Part of a small language model's weights: width 64, LayerNorm before each block.
Each number is 200 + 30 x the weight over its row's rms, rounded and kept within 0 to 999. Layers, rows and columns count from 0. The size before them is the row's rms in percent of the matrix's.

# q: layer 5 attention query, 64x64, rms 0.247, rows 52-63, columns 0-31
# k: layer 5 attention key, 64x64, rms 0.241, rows 52-63, columns 0-31
# v: layer 5 attention value, 64x64, rms 0.163, rows 32-63, columns 0-31
# o: layer 5 attention output (transposed), 64x64, rms 0.15, rows 32-63, columns 0-31
# up: layer 5 MLP up, 256x64, rms 0.17, rows 0-55, columns 0-31
# down: layer 5 MLP down (transposed), 256x64, rms 0.162, rows 0-55, columns 0-31
q52,125,182,227,118,196,136,217,238,227,220,189,188,232,173,236,166,197,234,206,218,178,147,146,218,199,167,174,219,166,230,162,275,216
k52,125,236,238,233,194,185,234,212,230,193,182,201,233,139,226,230,177,206,165,222,222,168,114,212,193,177,215,207,153,178,206,170,260
q53,128,220,164,203,205,204,217,194,246,232,223,238,203,225,160,203,244,216,177,192,190,218,219,181,167,189,194,138,172,201,182,202,184
k53,121,240,225,182,163,218,171,191,247,192,192,230,157,196,170,180,225,264,224,191,235,211,195,141,217,254,142,221,177,223,144,207,198
q54,132,204,231,198,232,188,242,233,193,159,239,200,176,183,233,207,251,202,220,237,193,178,238,159,173,208,159,225,208,208,197,160,198
k54,133,201,205,165,237,203,175,160,199,176,232,145,209,179,209,184,253,210,176,169,239,160,231,188,202,198,221,245,122,201,199,227,189
q55,128,297,179,155,173,225,235,223,164,248,190,173,178,211,191,196,195,139,238,187,197,211,202,190,219,191,239,252,212,173,189,206,235
k55,123,223,125,162,212,216,215,171,228,203,167,227,179,206,197,164,168,214,206,223,210,142,210,157,213,233,215,210,248,153,228,200,229
q56,131,234,213,225,223,214,223,209,183,179,227,135,227,207,218,266,189,233,233,172,206,238,203,164,236,205,193,247,154,219,168,191,277
k56,127,191,207,194,150,263,227,169,160,135,253,125,247,181,223,154,223,203,243,161,201,234,173,165,183,196,225,196,189,175,207,232,232
q57,114,172,170,182,242,184,245,230,210,224,233,162,163,198,193,203,180,202,179,151,219,183,167,165,203,233,176,167,176,203,242,183,227
k57,114,201,186,169,207,221,251,207,227,202,209,143,194,240,211,187,273,240,181,214,191,207,163,183,188,236,231,202,194,199,209,141,210
q58,115,194,179,246,234,187,157,169,237,178,196,182,234,199,263,199,250,216,156,182,139,212,211,217,224,199,175,210,155,181,189,169,187
k58,110,238,231,192,184,175,167,167,148,239,176,182,195,203,225,159,193,218,132,180,189,250,196,229,195,215,225,187,227,221,194,175,158
q59,112,196,215,205,210,229,157,208,221,189,202,231,254,194,252,243,171,176,217,168,222,212,229,232,148,159,235,205,220,206,199,208,229
k59,114,187,184,200,188,266,160,223,165,157,186,250,191,246,266,191,166,185,188,197,227,227,262,251,144,197,215,214,184,221,191,187,228
q60,121,205,223,212,276,197,228,225,208,195,178,155,188,235,236,143,169,207,204,193,215,190,226,201,171,206,178,190,260,158,222,224,232
k60,123,182,201,190,241,185,255,214,231,158,186,229,214,214,227,145,244,222,218,176,164,194,190,195,219,160,189,162,252,185,266,149,215
q61,126,215,191,183,210,230,215,214,198,223,171,214,212,191,162,171,148,237,188,198,211,233,216,233,192,255,213,133,141,199,181,197,222
k61,119,220,229,217,185,213,241,238,169,254,185,199,202,246,218,197,168,219,234,185,193,216,161,179,179,227,254,138,167,244,152,196,155
q62,125,201,200,207,220,165,219,155,172,199,174,185,289,196,204,188,167,208,210,177,184,221,225,225,211,184,203,145,210,198,168,217,176
k62,127,187,213,184,193,168,216,169,168,150,148,216,234,177,236,187,168,174,228,258,207,188,230,178,202,210,213,203,229,201,190,176,145
q63,126,221,220,205,211,191,230,221,209,232,166,202,154,200,199,237,228,185,176,158,203,161,227,157,218,196,186,189,176,258,159,211,218
k63,109,215,174,196,188,188,179,269,242,251,176,164,176,180,195,202,159,226,219,189,233,199,268,217,209,179,236,184,155,156,199,232,179
v32,106,246,199,192,182,179,219,148,202,184,252,147,205,201,203,228,226,192,187,180,220,207,221,212,234,154,172,200,176,218,214,223,216
o32,108,196,137,177,207,199,190,219,205,178,227,202,169,199,165,185,173,198,161,209,191,210,156,108,205,176,237,219,207,195,217,140,157
v33,115,188,196,162,163,197,155,256,205,239,249,197,194,218,197,149,217,209,181,180,186,211,191,176,215,161,179,160,232,245,113,168,239
o33,106,215,194,233,217,214,156,258,217,216,247,194,173,197,221,198,207,195,226,153,205,239,241,169,195,221,213,186,201,283,274,166,173
v34,097,230,260,233,241,226,178,224,207,157,246,211,200,183,209,233,227,168,179,168,222,210,150,222,110,179,208,149,197,173,243,192,232
o34,097,172,240,201,242,204,204,233,153,179,188,238,143,205,269,148,238,178,176,238,228,167,153,213,218,168,170,183,224,208,224,207,258
v35,112,225,248,179,222,205,195,197,250,159,182,185,150,208,249,196,248,225,148,229,200,226,183,183,142,183,208,207,209,189,165,157,178
o35,112,202,210,204,141,137,207,215,219,180,210,137,227,211,243,212,234,236,173,146,193,193,205,155,194,209,180,196,132,157,156,214,229
v36,115,231,232,192,188,155,190,205,207,198,217,138,257,229,175,185,200,208,196,232,208,199,169,175,178,244,230,271,176,201,207,189,219
o36,113,213,231,192,233,163,188,193,194,208,235,231,175,207,225,213,222,226,169,211,183,186,207,167,243,221,218,144,168,238,232,189,194
v37,124,181,206,223,226,135,191,212,189,214,191,156,201,184,153,195,227,220,219,201,243,200,246,204,161,205,175,176,164,249,208,242,170
o37,116,245,190,213,197,160,178,154,156,209,184,240,173,214,183,188,207,165,159,188,191,235,226,181,206,210,209,146,209,166,185,142,148
v38,102,202,154,170,196,175,208,224,181,216,275,184,148,203,185,221,179,229,175,246,182,196,239,183,222,221,213,216,167,170,164,190,227
o38,090,224,152,232,174,241,208,195,228,217,204,213,183,165,141,226,167,191,200,200,199,218,192,138,212,235,178,229,166,262,167,201,223
v39,097,174,220,184,209,229,235,202,222,234,233,182,148,174,205,234,201,173,170,221,170,140,211,217,209,170,203,171,214,163,164,222,177
o39,094,187,149,243,170,238,207,226,168,230,198,166,147,251,183,180,210,208,233,202,205,154,161,175,214,156,257,232,208,219,225,250,240
v40,114,192,241,192,210,138,158,203,212,207,234,248,205,215,200,255,155,194,178,162,212,203,193,175,154,196,219,195,156,176,227,246,167
o40,109,211,218,172,214,205,219,198,184,171,242,191,192,204,200,255,229,228,219,238,207,167,249,223,191,210,189,188,248,193,148,209,176
v41,120,227,167,229,230,160,178,275,237,226,187,247,184,151,221,172,164,243,216,200,238,198,176,200,216,215,179,235,205,178,220,196,206
o41,109,197,193,187,148,241,202,222,179,232,173,266,141,164,173,175,234,175,234,161,202,161,204,228,229,205,185,161,163,223,201,243,175
v42,096,136,160,215,211,211,246,177,215,225,208,174,187,197,178,173,210,162,181,204,190,224,192,162,243,165,267,192,172,221,227,200,208
o42,100,211,216,166,201,224,222,201,149,225,228,171,187,145,209,209,177,168,221,216,224,247,197,191,203,238,248,217,183,178,187,229,202
v43,114,219,237,211,223,213,207,218,228,149,167,152,269,183,151,225,154,168,227,214,241,183,224,166,207,199,228,187,261,161,213,168,236
o43,114,253,230,193,214,186,242,214,254,219,199,233,207,196,235,151,134,195,233,187,167,226,253,203,191,180,212,241,234,187,197,247,215
v44,122,196,209,173,204,215,135,216,225,223,174,203,183,173,245,114,171,181,192,205,175,209,215,234,240,221,173,211,269,227,198,213,181
o44,113,217,183,189,158,208,130,162,203,230,272,215,266,201,218,176,176,198,213,182,150,235,223,190,244,174,218,244,161,202,216,223,174
v45,106,190,187,181,222,185,181,137,204,197,203,187,231,182,151,211,176,170,202,180,205,161,189,157,156,186,148,197,236,236,201,181,233
o45,103,234,188,139,223,197,168,207,198,204,204,265,170,253,168,221,174,206,173,207,209,246,192,150,171,183,220,206,265,198,227,205,199
v46,095,214,205,191,198,169,136,236,168,216,215,166,221,203,147,179,218,246,195,204,155,168,192,165,225,180,198,164,194,145,218,162,162
o46,088,247,206,157,206,191,184,267,208,211,199,204,212,240,230,226,172,202,246,187,167,152,192,164,210,236,219,209,194,235,198,197,186
v47,120,222,149,235,159,213,182,170,211,171,170,212,180,244,216,189,244,260,196,166,208,196,168,191,195,210,266,206,258,174,226,139,163
o47,113,204,236,192,245,246,234,219,223,193,258,130,184,212,214,222,176,227,205,223,187,195,229,218,181,188,186,237,190,231,227,202,179
v48,122,221,237,140,202,142,149,227,212,229,197,220,206,204,149,215,212,206,263,205,173,230,233,213,194,204,269,190,195,182,203,227,207
o48,109,225,152,212,208,193,227,219,205,253,202,207,157,170,240,195,182,174,176,218,155,190,261,255,204,245,220,183,222,169,176,213,221
v49,114,199,209,224,248,226,167,215,250,226,142,220,138,214,234,262,223,207,202,217,147,266,242,139,216,176,227,189,178,243,216,175,184
o49,096,167,184,187,146,164,179,137,164,230,196,112,166,201,200,216,224,167,178,141,247,204,263,204,224,189,205,171,213,154,208,203,211
v50,107,181,204,132,201,236,130,198,216,169,196,222,209,194,203,192,176,206,220,145,181,187,226,196,164,232,209,222,147,204,216,224,212
o50,107,174,217,258,234,223,189,190,224,177,225,200,117,196,205,233,246,213,216,204,172,207,237,177,217,224,238,218,201,154,183,190,234
v51,103,208,192,166,246,265,208,201,196,166,157,208,196,262,202,206,183,161,220,209,225,236,155,207,191,233,181,154,201,238,194,218,194
o51,091,218,158,145,139,205,157,167,211,196,242,224,210,184,189,217,199,240,190,193,213,265,175,248,162,201,183,186,148,247,186,234,239
v52,111,207,150,204,247,250,200,240,205,174,168,143,246,225,189,190,166,176,213,217,160,227,199,207,204,194,165,179,188,148,201,174,243
o52,103,235,198,185,162,162,168,196,261,218,183,250,158,178,233,205,210,194,213,137,234,209,201,228,194,175,225,245,200,215,223,229,269
v53,096,154,195,147,241,142,194,227,204,203,166,182,190,220,208,243,174,208,167,236,211,183,170,161,231,170,225,220,197,240,199,222,191
o53,083,203,186,214,197,164,208,195,195,218,193,161,173,213,161,186,245,184,187,206,203,212,247,181,224,193,183,193,223,199,264,212,193
v54,108,196,191,196,211,215,242,230,203,270,172,179,215,172,226,206,182,249,183,165,182,144,197,214,198,262,185,157,197,179,239,153,204
o54,106,239,182,184,227,207,212,197,183,195,148,170,140,255,164,171,198,218,236,175,130,178,238,207,251,224,236,189,184,204,215,164,241
v55,115,227,215,198,201,229,202,260,202,187,161,234,152,154,218,252,187,219,142,207,174,172,191,158,207,217,237,218,243,176,165,200,183
o55,117,224,215,182,215,154,238,211,177,271,200,122,216,145,184,180,223,224,211,187,203,238,198,157,232,221,182,277,175,187,191,218,237
v56,093,228,203,196,166,188,166,177,175,154,226,183,215,163,162,230,230,169,155,242,230,166,238,173,257,217,205,203,201,117,227,217,198
o56,102,258,201,242,180,141,198,174,149,220,174,181,195,185,176,221,226,158,175,239,201,220,195,138,218,188,185,227,218,218,195,191,218
v57,102,247,254,199,151,154,210,250,214,245,158,207,138,237,133,157,195,195,158,235,179,213,179,204,202,177,171,219,202,179,210,198,152
o57,096,167,192,229,200,183,261,251,244,245,166,169,242,223,226,177,194,200,167,201,254,197,205,253,187,233,195,135,214,239,180,218,148
v58,117,174,231,234,158,238,198,213,233,144,242,214,181,228,209,203,169,177,215,160,154,210,194,244,208,159,237,191,217,195,200,213,173
o58,103,229,205,221,191,225,258,157,183,188,230,140,219,195,247,182,217,193,217,216,171,157,178,267,236,195,193,240,219,200,242,200,215
v59,107,172,157,202,157,251,174,189,186,166,209,208,229,238,171,197,159,200,239,219,146,192,178,238,253,179,223,170,192,190,160,193,226
o59,105,219,212,190,167,203,132,172,252,198,161,181,207,213,236,243,145,234,229,232,170,192,184,273,179,182,228,249,186,184,185,171,201
v60,115,179,203,221,223,223,205,224,206,197,213,189,181,183,198,200,229,169,198,164,275,150,225,171,234,219,197,207,201,199,220,246,194
o60,109,140,206,262,207,210,176,185,173,187,243,243,191,227,193,179,240,166,239,217,184,188,212,169,223,182,143,215,235,215,223,226,209
v61,110,236,253,208,163,213,199,188,241,211,211,217,179,127,194,253,176,236,177,215,235,177,149,199,191,225,178,192,166,240,207,211,227
o61,101,159,175,164,197,155,227,217,212,240,186,215,192,177,156,130,255,174,182,198,219,201,167,136,181,212,128,174,187,177,152,163,171
v62,116,170,182,262,171,207,172,205,135,228,178,204,165,192,172,182,201,174,162,226,225,165,241,228,166,234,201,213,182,176,186,206,247
o62,115,216,197,185,243,202,201,238,220,215,175,210,171,213,227,199,215,134,155,224,202,176,234,221,179,190,221,240,223,247,226,154,215
v63,126,230,164,270,214,196,210,169,213,234,216,177,198,228,208,222,175,149,217,167,160,156,125,219,209,203,175,193,203,273,191,184,215
o63,113,125,241,191,180,172,165,209,196,206,216,235,159,215,170,224,199,221,138,238,157,196,146,212,210,186,166,228,207,184,219,216,180
up0,097,149,194,151,187,181,166,174,161,203,187,214,196,177,245,195,227,199,202,232,157,179,210,183,199,199,239,176,168,239,147,219,209
down0,100,191,209,161,268,174,231,173,253,192,178,229,194,213,203,200,243,187,238,204,215,202,149,187,217,141,236,201,211,208,146,151,209
up1,093,214,168,234,214,227,242,175,217,173,204,167,178,188,243,131,232,152,234,203,204,184,251,200,206,171,127,189,229,227,189,170,237
down1,095,188,235,165,194,211,221,181,177,209,212,163,191,188,267,194,195,143,195,216,187,219,147,231,195,225,194,204,189,157,192,163,176
up2,106,206,178,198,150,230,194,213,114,244,190,186,187,238,199,166,170,180,182,241,165,205,204,187,192,205,161,193,221,205,227,193,238
down2,098,199,291,183,236,185,254,179,198,217,176,188,178,222,215,204,149,187,151,273,197,176,179,195,183,235,210,162,203,184,152,153,228
up3,100,204,219,165,207,188,185,205,251,184,239,223,177,184,191,229,210,150,246,167,200,183,207,181,210,194,206,221,231,175,173,177,150
down3,090,215,199,162,177,204,223,212,178,186,164,170,214,218,219,202,190,218,224,177,216,257,200,239,209,207,192,164,181,217,191,212,249
up4,078,204,216,131,201,118,234,183,220,229,232,251,183,206,199,187,230,200,212,197,188,211,211,138,229,218,193,239,199,231,183,201,185
down4,089,170,175,180,241,220,191,201,200,258,183,130,206,142,201,221,252,228,181,206,226,175,220,216,229,202,225,217,218,230,187,174,174
up5,092,194,170,184,200,159,189,219,197,200,256,165,232,166,195,154,173,175,167,206,241,254,225,221,202,205,137,220,182,164,232,167,169
down5,092,234,252,191,219,177,173,232,215,195,216,231,177,248,194,200,173,194,203,211,187,217,225,223,202,209,226,157,212,129,166,205,163
up6,094,213,191,154,157,224,197,193,167,250,199,195,220,232,210,258,204,189,138,226,198,178,242,177,181,117,142,198,233,211,186,193,190
down6,100,218,209,186,213,192,224,162,246,194,232,230,221,189,220,134,242,202,198,236,224,216,177,209,195,181,191,158,198,220,166,238,226
up7,117,210,191,209,143,234,170,197,139,219,200,238,224,234,146,173,167,253,202,204,185,185,239,218,219,168,174,235,235,189,241,159,251
down7,115,151,214,196,223,201,227,162,224,191,191,185,186,132,248,224,204,189,208,199,223,169,137,179,215,212,192,170,149,243,192,180,182
up8,087,192,227,203,261,195,240,192,177,229,177,218,197,205,195,205,166,164,163,227,179,186,215,141,182,134,274,138,160,189,228,181,190
down8,090,171,146,172,212,246,212,249,180,143,202,219,177,172,215,236,240,191,132,185,192,209,180,233,239,192,162,205,219,213,219,192,190
up9,095,223,166,162,239,221,197,155,215,208,154,213,302,185,194,160,219,234,219,201,194,212,170,219,198,249,147,230,201,190,178,245,189
down9,106,206,179,198,223,204,214,256,200,159,224,148,229,195,207,163,180,234,177,223,244,168,224,166,177,147,174,160,255,213,241,213,202
up10,107,272,164,160,213,232,192,192,161,192,185,180,236,201,197,267,189,156,221,216,198,168,232,241,155,242,146,161,199,245,216,133,166
down10,118,221,185,229,174,185,191,201,244,103,221,218,230,224,190,252,224,185,238,193,231,197,219,182,232,232,199,158,224,194,190,114,212
up11,109,185,187,179,222,197,216,227,207,179,241,181,217,238,182,166,207,115,227,267,190,207,189,162,185,194,204,217,195,222,218,178,240
down11,122,211,204,183,214,184,191,137,199,166,193,199,207,206,173,244,204,265,162,194,200,206,190,188,233,227,194,212,222,234,215,172,185
up12,088,167,157,231,197,204,228,204,248,150,183,187,249,141,218,165,214,205,193,227,191,195,221,187,184,212,175,150,222,255,227,199,196
down12,082,174,236,150,172,193,186,258,163,203,222,238,239,264,179,216,149,205,172,177,170,214,206,206,244,190,189,153,238,247,230,176,247
up13,095,215,203,160,202,193,190,237,214,199,231,183,208,174,187,232,199,144,237,201,199,169,164,186,200,219,195,246,205,202,237,163,233
down13,098,206,196,173,242,199,191,187,196,188,248,187,251,215,215,187,187,229,180,189,155,228,168,224,231,230,217,210,219,205,210,212,236
up14,113,159,215,232,197,216,176,176,214,155,207,188,197,223,182,188,191,182,252,196,215,215,199,216,208,147,191,167,210,215,212,184,135
down14,110,240,168,153,206,203,227,214,245,220,212,225,186,194,209,191,221,229,191,212,197,180,193,192,230,271,244,235,160,178,172,188,287
up15,097,206,188,192,184,181,176,220,190,218,154,213,178,214,239,221,207,187,220,235,169,192,160,255,163,198,217,223,217,197,194,138,203
down15,097,241,133,201,188,173,210,178,203,251,227,213,216,197,228,155,195,242,191,129,183,189,194,213,186,202,208,205,186,175,244,240,172
up16,096,210,204,200,157,218,190,204,179,174,199,213,228,242,177,197,209,216,250,152,270,246,213,184,230,174,230,193,253,171,222,151,173
down16,091,270,218,183,176,147,273,168,145,214,159,167,182,217,194,179,208,202,176,241,139,158,214,224,235,202,166,192,251,220,218,168,211
up17,086,237,176,233,195,194,171,136,185,195,208,201,217,237,196,170,201,188,240,208,175,202,171,142,186,224,218,161,205,198,212,175,213
down17,101,132,213,218,188,140,214,216,226,233,186,182,212,155,191,165,198,223,217,204,178,187,213,249,232,216,174,258,261,198,209,240,215
up18,101,208,204,209,235,217,196,188,182,224,225,172,203,222,155,182,178,245,223,229,185,185,178,185,158,173,185,136,208,206,227,220,238
down18,106,178,195,223,185,212,250,224,220,226,237,213,200,172,223,168,134,160,131,187,241,222,194,193,234,210,200,191,168,184,192,173,190
up19,094,150,167,155,195,192,208,142,175,231,213,212,200,177,196,204,184,167,248,210,198,161,184,200,194,162,240,228,265,236,153,173,184
down19,090,194,240,255,203,235,145,218,187,181,187,187,211,160,268,225,253,180,209,205,222,204,193,205,250,217,171,215,134,227,146,189,199
up20,087,192,246,177,251,195,260,198,205,228,203,177,185,200,238,185,217,177,294,244,207,151,194,240,182,181,155,211,202,199,141,251,225
down20,078,201,221,159,180,222,206,219,202,218,204,224,204,196,169,206,178,220,216,126,150,163,167,191,216,251,155,188,195,159,147,175,271
up21,122,182,180,211,216,243,212,216,207,193,234,176,240,149,237,187,167,165,168,236,191,131,188,224,163,213,187,180,142,193,224,204,181
down21,127,158,231,225,158,248,173,204,253,258,193,138,187,202,212,207,166,241,173,217,241,199,212,206,162,185,219,197,199,205,176,251,175
up22,108,262,231,179,222,199,203,192,215,244,262,193,220,173,179,198,196,189,237,217,189,182,215,231,187,184,218,180,195,183,223,154,174
down22,111,154,238,206,183,201,241,218,218,170,225,193,138,176,180,155,209,171,174,214,176,178,216,209,194,186,206,213,164,212,204,229,192
up23,101,198,251,154,186,193,227,188,191,200,177,261,206,195,202,221,197,115,170,201,244,231,191,202,226,207,179,195,205,191,200,222,199
down23,087,266,198,163,200,182,203,227,165,195,177,197,143,195,221,235,171,209,168,199,247,202,183,211,191,244,192,167,154,234,192,209,206
up24,122,196,214,214,195,184,226,170,190,166,193,221,181,212,153,110,164,200,212,265,192,222,218,208,243,199,184,231,228,194,224,162,213
down24,106,217,134,185,203,208,177,222,214,190,161,148,253,244,168,258,206,193,208,123,232,180,191,197,238,194,212,174,227,183,161,212,163
up25,116,200,204,157,209,182,207,169,229,190,221,173,175,260,242,199,231,187,184,213,203,188,164,241,152,285,207,175,229,174,184,239,171
down25,106,176,168,162,189,208,189,213,236,175,212,215,186,155,258,228,193,248,202,235,165,163,213,207,195,232,196,165,237,173,196,186,210
up26,086,183,228,256,212,267,222,223,196,220,175,239,237,180,171,204,167,147,202,199,234,216,201,213,157,192,171,227,158,180,237,223,146
down26,103,135,197,169,176,170,175,191,179,183,237,181,200,191,179,190,136,245,196,224,217,230,196,231,247,149,176,200,209,193,210,215,223
up27,096,244,147,210,216,191,189,193,198,168,183,157,210,136,201,200,170,194,186,201,202,180,187,260,178,214,191,227,210,211,201,223,196
down27,096,185,215,186,179,234,172,224,190,172,197,209,229,199,184,160,234,191,256,180,223,200,222,158,243,172,227,191,158,187,178,148,183
up28,101,205,217,209,173,162,205,227,226,209,183,204,206,161,174,204,182,213,243,234,201,208,198,186,181,214,148,251,219,185,211,181,200
down28,096,196,207,199,251,216,155,214,145,228,194,151,184,169,178,242,248,184,211,199,207,209,181,224,247,232,206,207,178,206,189,127,193
up29,094,187,231,208,163,225,184,233,203,204,253,249,152,201,250,196,223,187,174,279,203,129,218,181,184,161,216,196,220,227,209,206,179
down29,092,162,186,201,229,168,191,211,195,161,147,211,227,228,165,173,209,227,186,173,165,197,156,156,218,188,267,226,178,219,233,221,255
up30,096,181,170,230,223,227,200,215,212,180,242,214,159,226,239,175,161,183,209,233,157,189,182,248,232,189,224,199,194,232,262,201,197
down30,107,207,149,133,175,179,192,228,220,186,171,166,264,183,208,256,222,147,223,191,174,165,214,183,139,223,166,184,172,209,245,213,175
up31,114,188,182,204,202,196,240,227,168,201,159,185,170,195,175,219,203,207,184,203,183,181,145,213,188,165,196,237,223,223,212,212,281
down31,096,166,165,178,169,256,183,168,248,206,165,146,206,150,232,180,221,211,190,216,236,106,196,203,167,224,184,181,236,192,178,168,191
up32,109,178,170,173,219,170,170,180,231,225,231,232,240,181,218,217,215,235,186,253,208,182,183,241,202,228,224,171,264,203,239,196,167
down32,105,165,257,212,183,163,217,212,178,190,238,197,179,144,209,209,150,179,192,152,186,258,203,213,225,192,212,219,186,225,260,185,174
up33,108,190,247,191,206,216,155,145,139,222,221,201,162,267,223,162,176,172,217,199,185,192,197,166,240,221,191,214,218,183,173,186,172
down33,109,139,177,234,232,245,240,210,237,245,246,208,189,147,193,154,172,208,186,215,199,208,167,216,153,167,180,235,115,197,190,229,196
up34,096,161,230,248,164,229,229,156,234,200,205,209,188,185,234,154,228,234,212,195,230,211,147,196,165,229,206,214,203,173,226,202,152
down34,098,210,210,201,175,160,205,162,164,176,229,148,186,203,204,188,195,194,237,184,222,188,226,221,262,181,179,200,141,200,183,175,206
up35,086,200,265,179,185,222,247,178,185,190,245,201,174,229,209,203,240,228,221,187,184,132,164,231,234,189,210,195,205,135,195,250,144
down35,092,203,183,187,158,232,173,232,200,204,221,206,204,179,243,173,237,176,211,188,233,223,240,223,193,200,233,223,243,216,180,217,209
up36,092,166,218,255,231,236,207,173,176,233,171,196,195,229,192,172,188,243,169,201,185,155,212,170,180,159,188,158,200,131,173,174,217
down36,091,238,179,202,178,196,154,162,131,213,242,187,230,239,169,211,126,209,199,204,164,209,199,169,187,218,220,217,140,197,150,191,187
up37,088,212,191,200,228,170,143,287,195,238,146,207,200,227,130,183,199,196,185,205,183,191,171,199,215,184,196,186,215,153,240,159,178
down37,109,218,173,159,242,176,214,169,234,223,263,139,204,195,211,158,199,206,203,195,138,205,217,269,211,240,232,205,175,212,179,190,204
up38,105,231,219,210,197,172,171,227,190,174,196,228,224,266,296,224,226,159,195,261,216,204,235,198,257,217,196,145,209,200,235,186,172
down38,116,205,217,184,216,210,247,238,200,190,177,204,223,190,178,204,269,145,200,161,189,201,182,191,207,217,193,227,232,185,241,244,174
up39,094,232,210,223,173,147,166,198,183,198,195,203,183,181,208,226,230,223,172,239,203,158,196,183,272,198,163,144,216,234,154,164,204
down39,106,208,186,199,259,144,206,222,196,188,214,137,199,224,198,212,221,208,248,198,246,252,211,193,167,148,184,211,182,185,203,229,164
up40,092,196,240,188,234,194,168,212,196,220,185,215,253,208,190,253,206,139,217,215,210,227,234,193,219,204,155,212,190,214,229,199,220
down40,108,231,155,158,214,216,195,172,199,190,201,166,192,159,214,152,229,237,212,189,227,205,174,179,211,222,178,198,219,246,232,226,222
up41,115,188,204,200,227,172,121,188,240,173,222,238,200,124,186,206,247,190,200,197,165,202,174,173,239,164,183,203,223,211,184,138,193
down41,111,188,199,178,198,241,245,175,232,226,204,193,148,194,168,164,144,178,191,235,229,220,188,185,222,185,178,221,235,168,218,164,202
up42,089,229,191,238,198,230,205,213,235,185,154,198,207,239,204,203,235,162,219,255,196,156,239,254,217,230,212,215,165,176,189,175,133
down42,083,208,233,181,234,225,204,226,126,183,179,212,199,187,210,260,209,174,158,149,163,194,170,262,230,199,204,157,240,197,181,149,187
up43,100,200,160,219,214,170,148,209,212,232,179,206,200,193,224,192,162,205,228,214,139,160,153,165,206,197,168,197,236,202,237,170,220
down43,106,228,169,154,177,204,180,160,197,169,188,201,192,210,181,234,216,182,230,188,174,258,219,225,177,160,194,238,259,128,153,190,179
up44,103,174,185,276,187,160,194,206,207,198,183,225,219,203,211,195,180,180,222,199,200,140,225,134,229,204,220,191,223,167,170,214,199
down44,098,220,158,180,202,259,203,179,177,204,232,222,254,184,163,148,204,175,179,207,193,218,260,235,228,184,212,242,190,185,174,144,203
up45,092,226,187,231,191,216,213,222,184,176,263,222,190,207,196,209,233,176,193,199,218,221,138,210,181,231,192,206,230,210,165,232,159
down45,101,189,183,206,207,159,238,165,190,231,151,181,201,240,234,177,204,202,194,174,230,164,144,178,186,222,226,245,234,194,202,249,259
up46,096,224,192,208,159,201,205,227,165,185,154,232,149,188,228,180,198,181,217,223,187,187,234,215,271,190,196,168,250,183,200,170,151
down46,092,246,217,176,221,172,198,189,191,200,199,208,183,185,206,219,174,137,177,233,149,218,194,195,114,217,197,206,203,175,197,222,185
up47,093,164,208,191,213,220,156,194,179,237,187,218,196,213,190,198,230,206,230,204,248,215,202,164,139,233,161,220,190,224,195,226,223
down47,087,196,180,163,221,200,217,145,187,245,216,198,239,140,206,172,162,163,177,165,180,180,211,204,165,179,178,201,146,179,195,267,198
up48,100,162,191,174,233,216,201,184,187,235,173,181,219,227,206,192,180,204,207,169,179,151,207,173,144,243,199,216,180,251,195,217,225
down48,104,173,186,208,209,204,197,211,177,202,217,215,126,166,194,205,204,215,171,179,227,250,145,231,167,227,183,213,228,169,158,262,222
up49,103,164,234,228,184,188,185,179,221,174,197,228,224,237,229,174,197,152,186,230,223,212,175,196,256,181,193,146,218,230,198,182,177
down49,097,240,181,235,186,245,242,211,182,169,168,259,238,210,176,224,141,202,237,203,196,175,182,210,217,227,171,208,210,181,218,221,155
up50,108,157,217,195,200,246,233,216,223,194,236,230,201,196,233,157,223,191,240,247,202,252,236,157,231,189,177,176,207,188,202,211,245
down50,108,217,191,240,225,157,202,150,194,192,213,178,162,215,246,211,215,221,196,178,231,183,234,196,182,226,245,231,244,223,186,236,180
up51,089,184,188,179,198,131,202,164,236,209,220,205,215,249,190,221,222,225,215,210,160,198,205,210,183,203,145,146,153,164,148,199,179
down51,077,236,288,160,200,221,254,168,188,225,169,184,213,248,186,145,221,208,198,167,184,204,202,220,215,222,204,244,211,170,198,177,172
up52,104,170,216,145,181,238,208,224,209,192,127,213,201,211,184,212,205,189,188,220,178,187,245,223,219,180,153,241,212,183,184,185,166
down52,098,179,222,192,230,159,181,148,204,175,177,236,160,175,170,188,194,223,169,192,189,161,249,180,193,165,154,275,249,186,159,121,190
up53,107,224,271,210,187,238,141,195,162,230,270,204,204,220,219,239,161,177,193,227,267,206,226,220,178,224,174,186,227,190,195,230,205
down53,102,200,180,172,222,222,195,222,232,207,168,212,201,236,263,198,184,160,227,259,203,179,194,198,185,161,223,228,240,220,175,199,204
up54,073,188,224,173,207,149,204,206,268,196,178,192,172,210,222,193,209,209,246,208,208,223,221,183,189,243,197,178,240,257,211,230,226
down54,087,205,236,186,202,201,259,186,183,258,255,181,224,184,230,218,210,212,270,175,210,210,172,235,206,158,193,256,143,236,168,253,225
up55,093,195,191,194,184,287,201,172,178,182,140,232,233,186,188,181,150,138,234,166,203,212,241,223,201,206,200,215,242,207,264,188,220
down55,091,248,165,179,248,220,189,197,216,216,171,257,237,211,190,195,200,200,168,203,178,226,170,190,197,227,215,190,223,168,186,210,144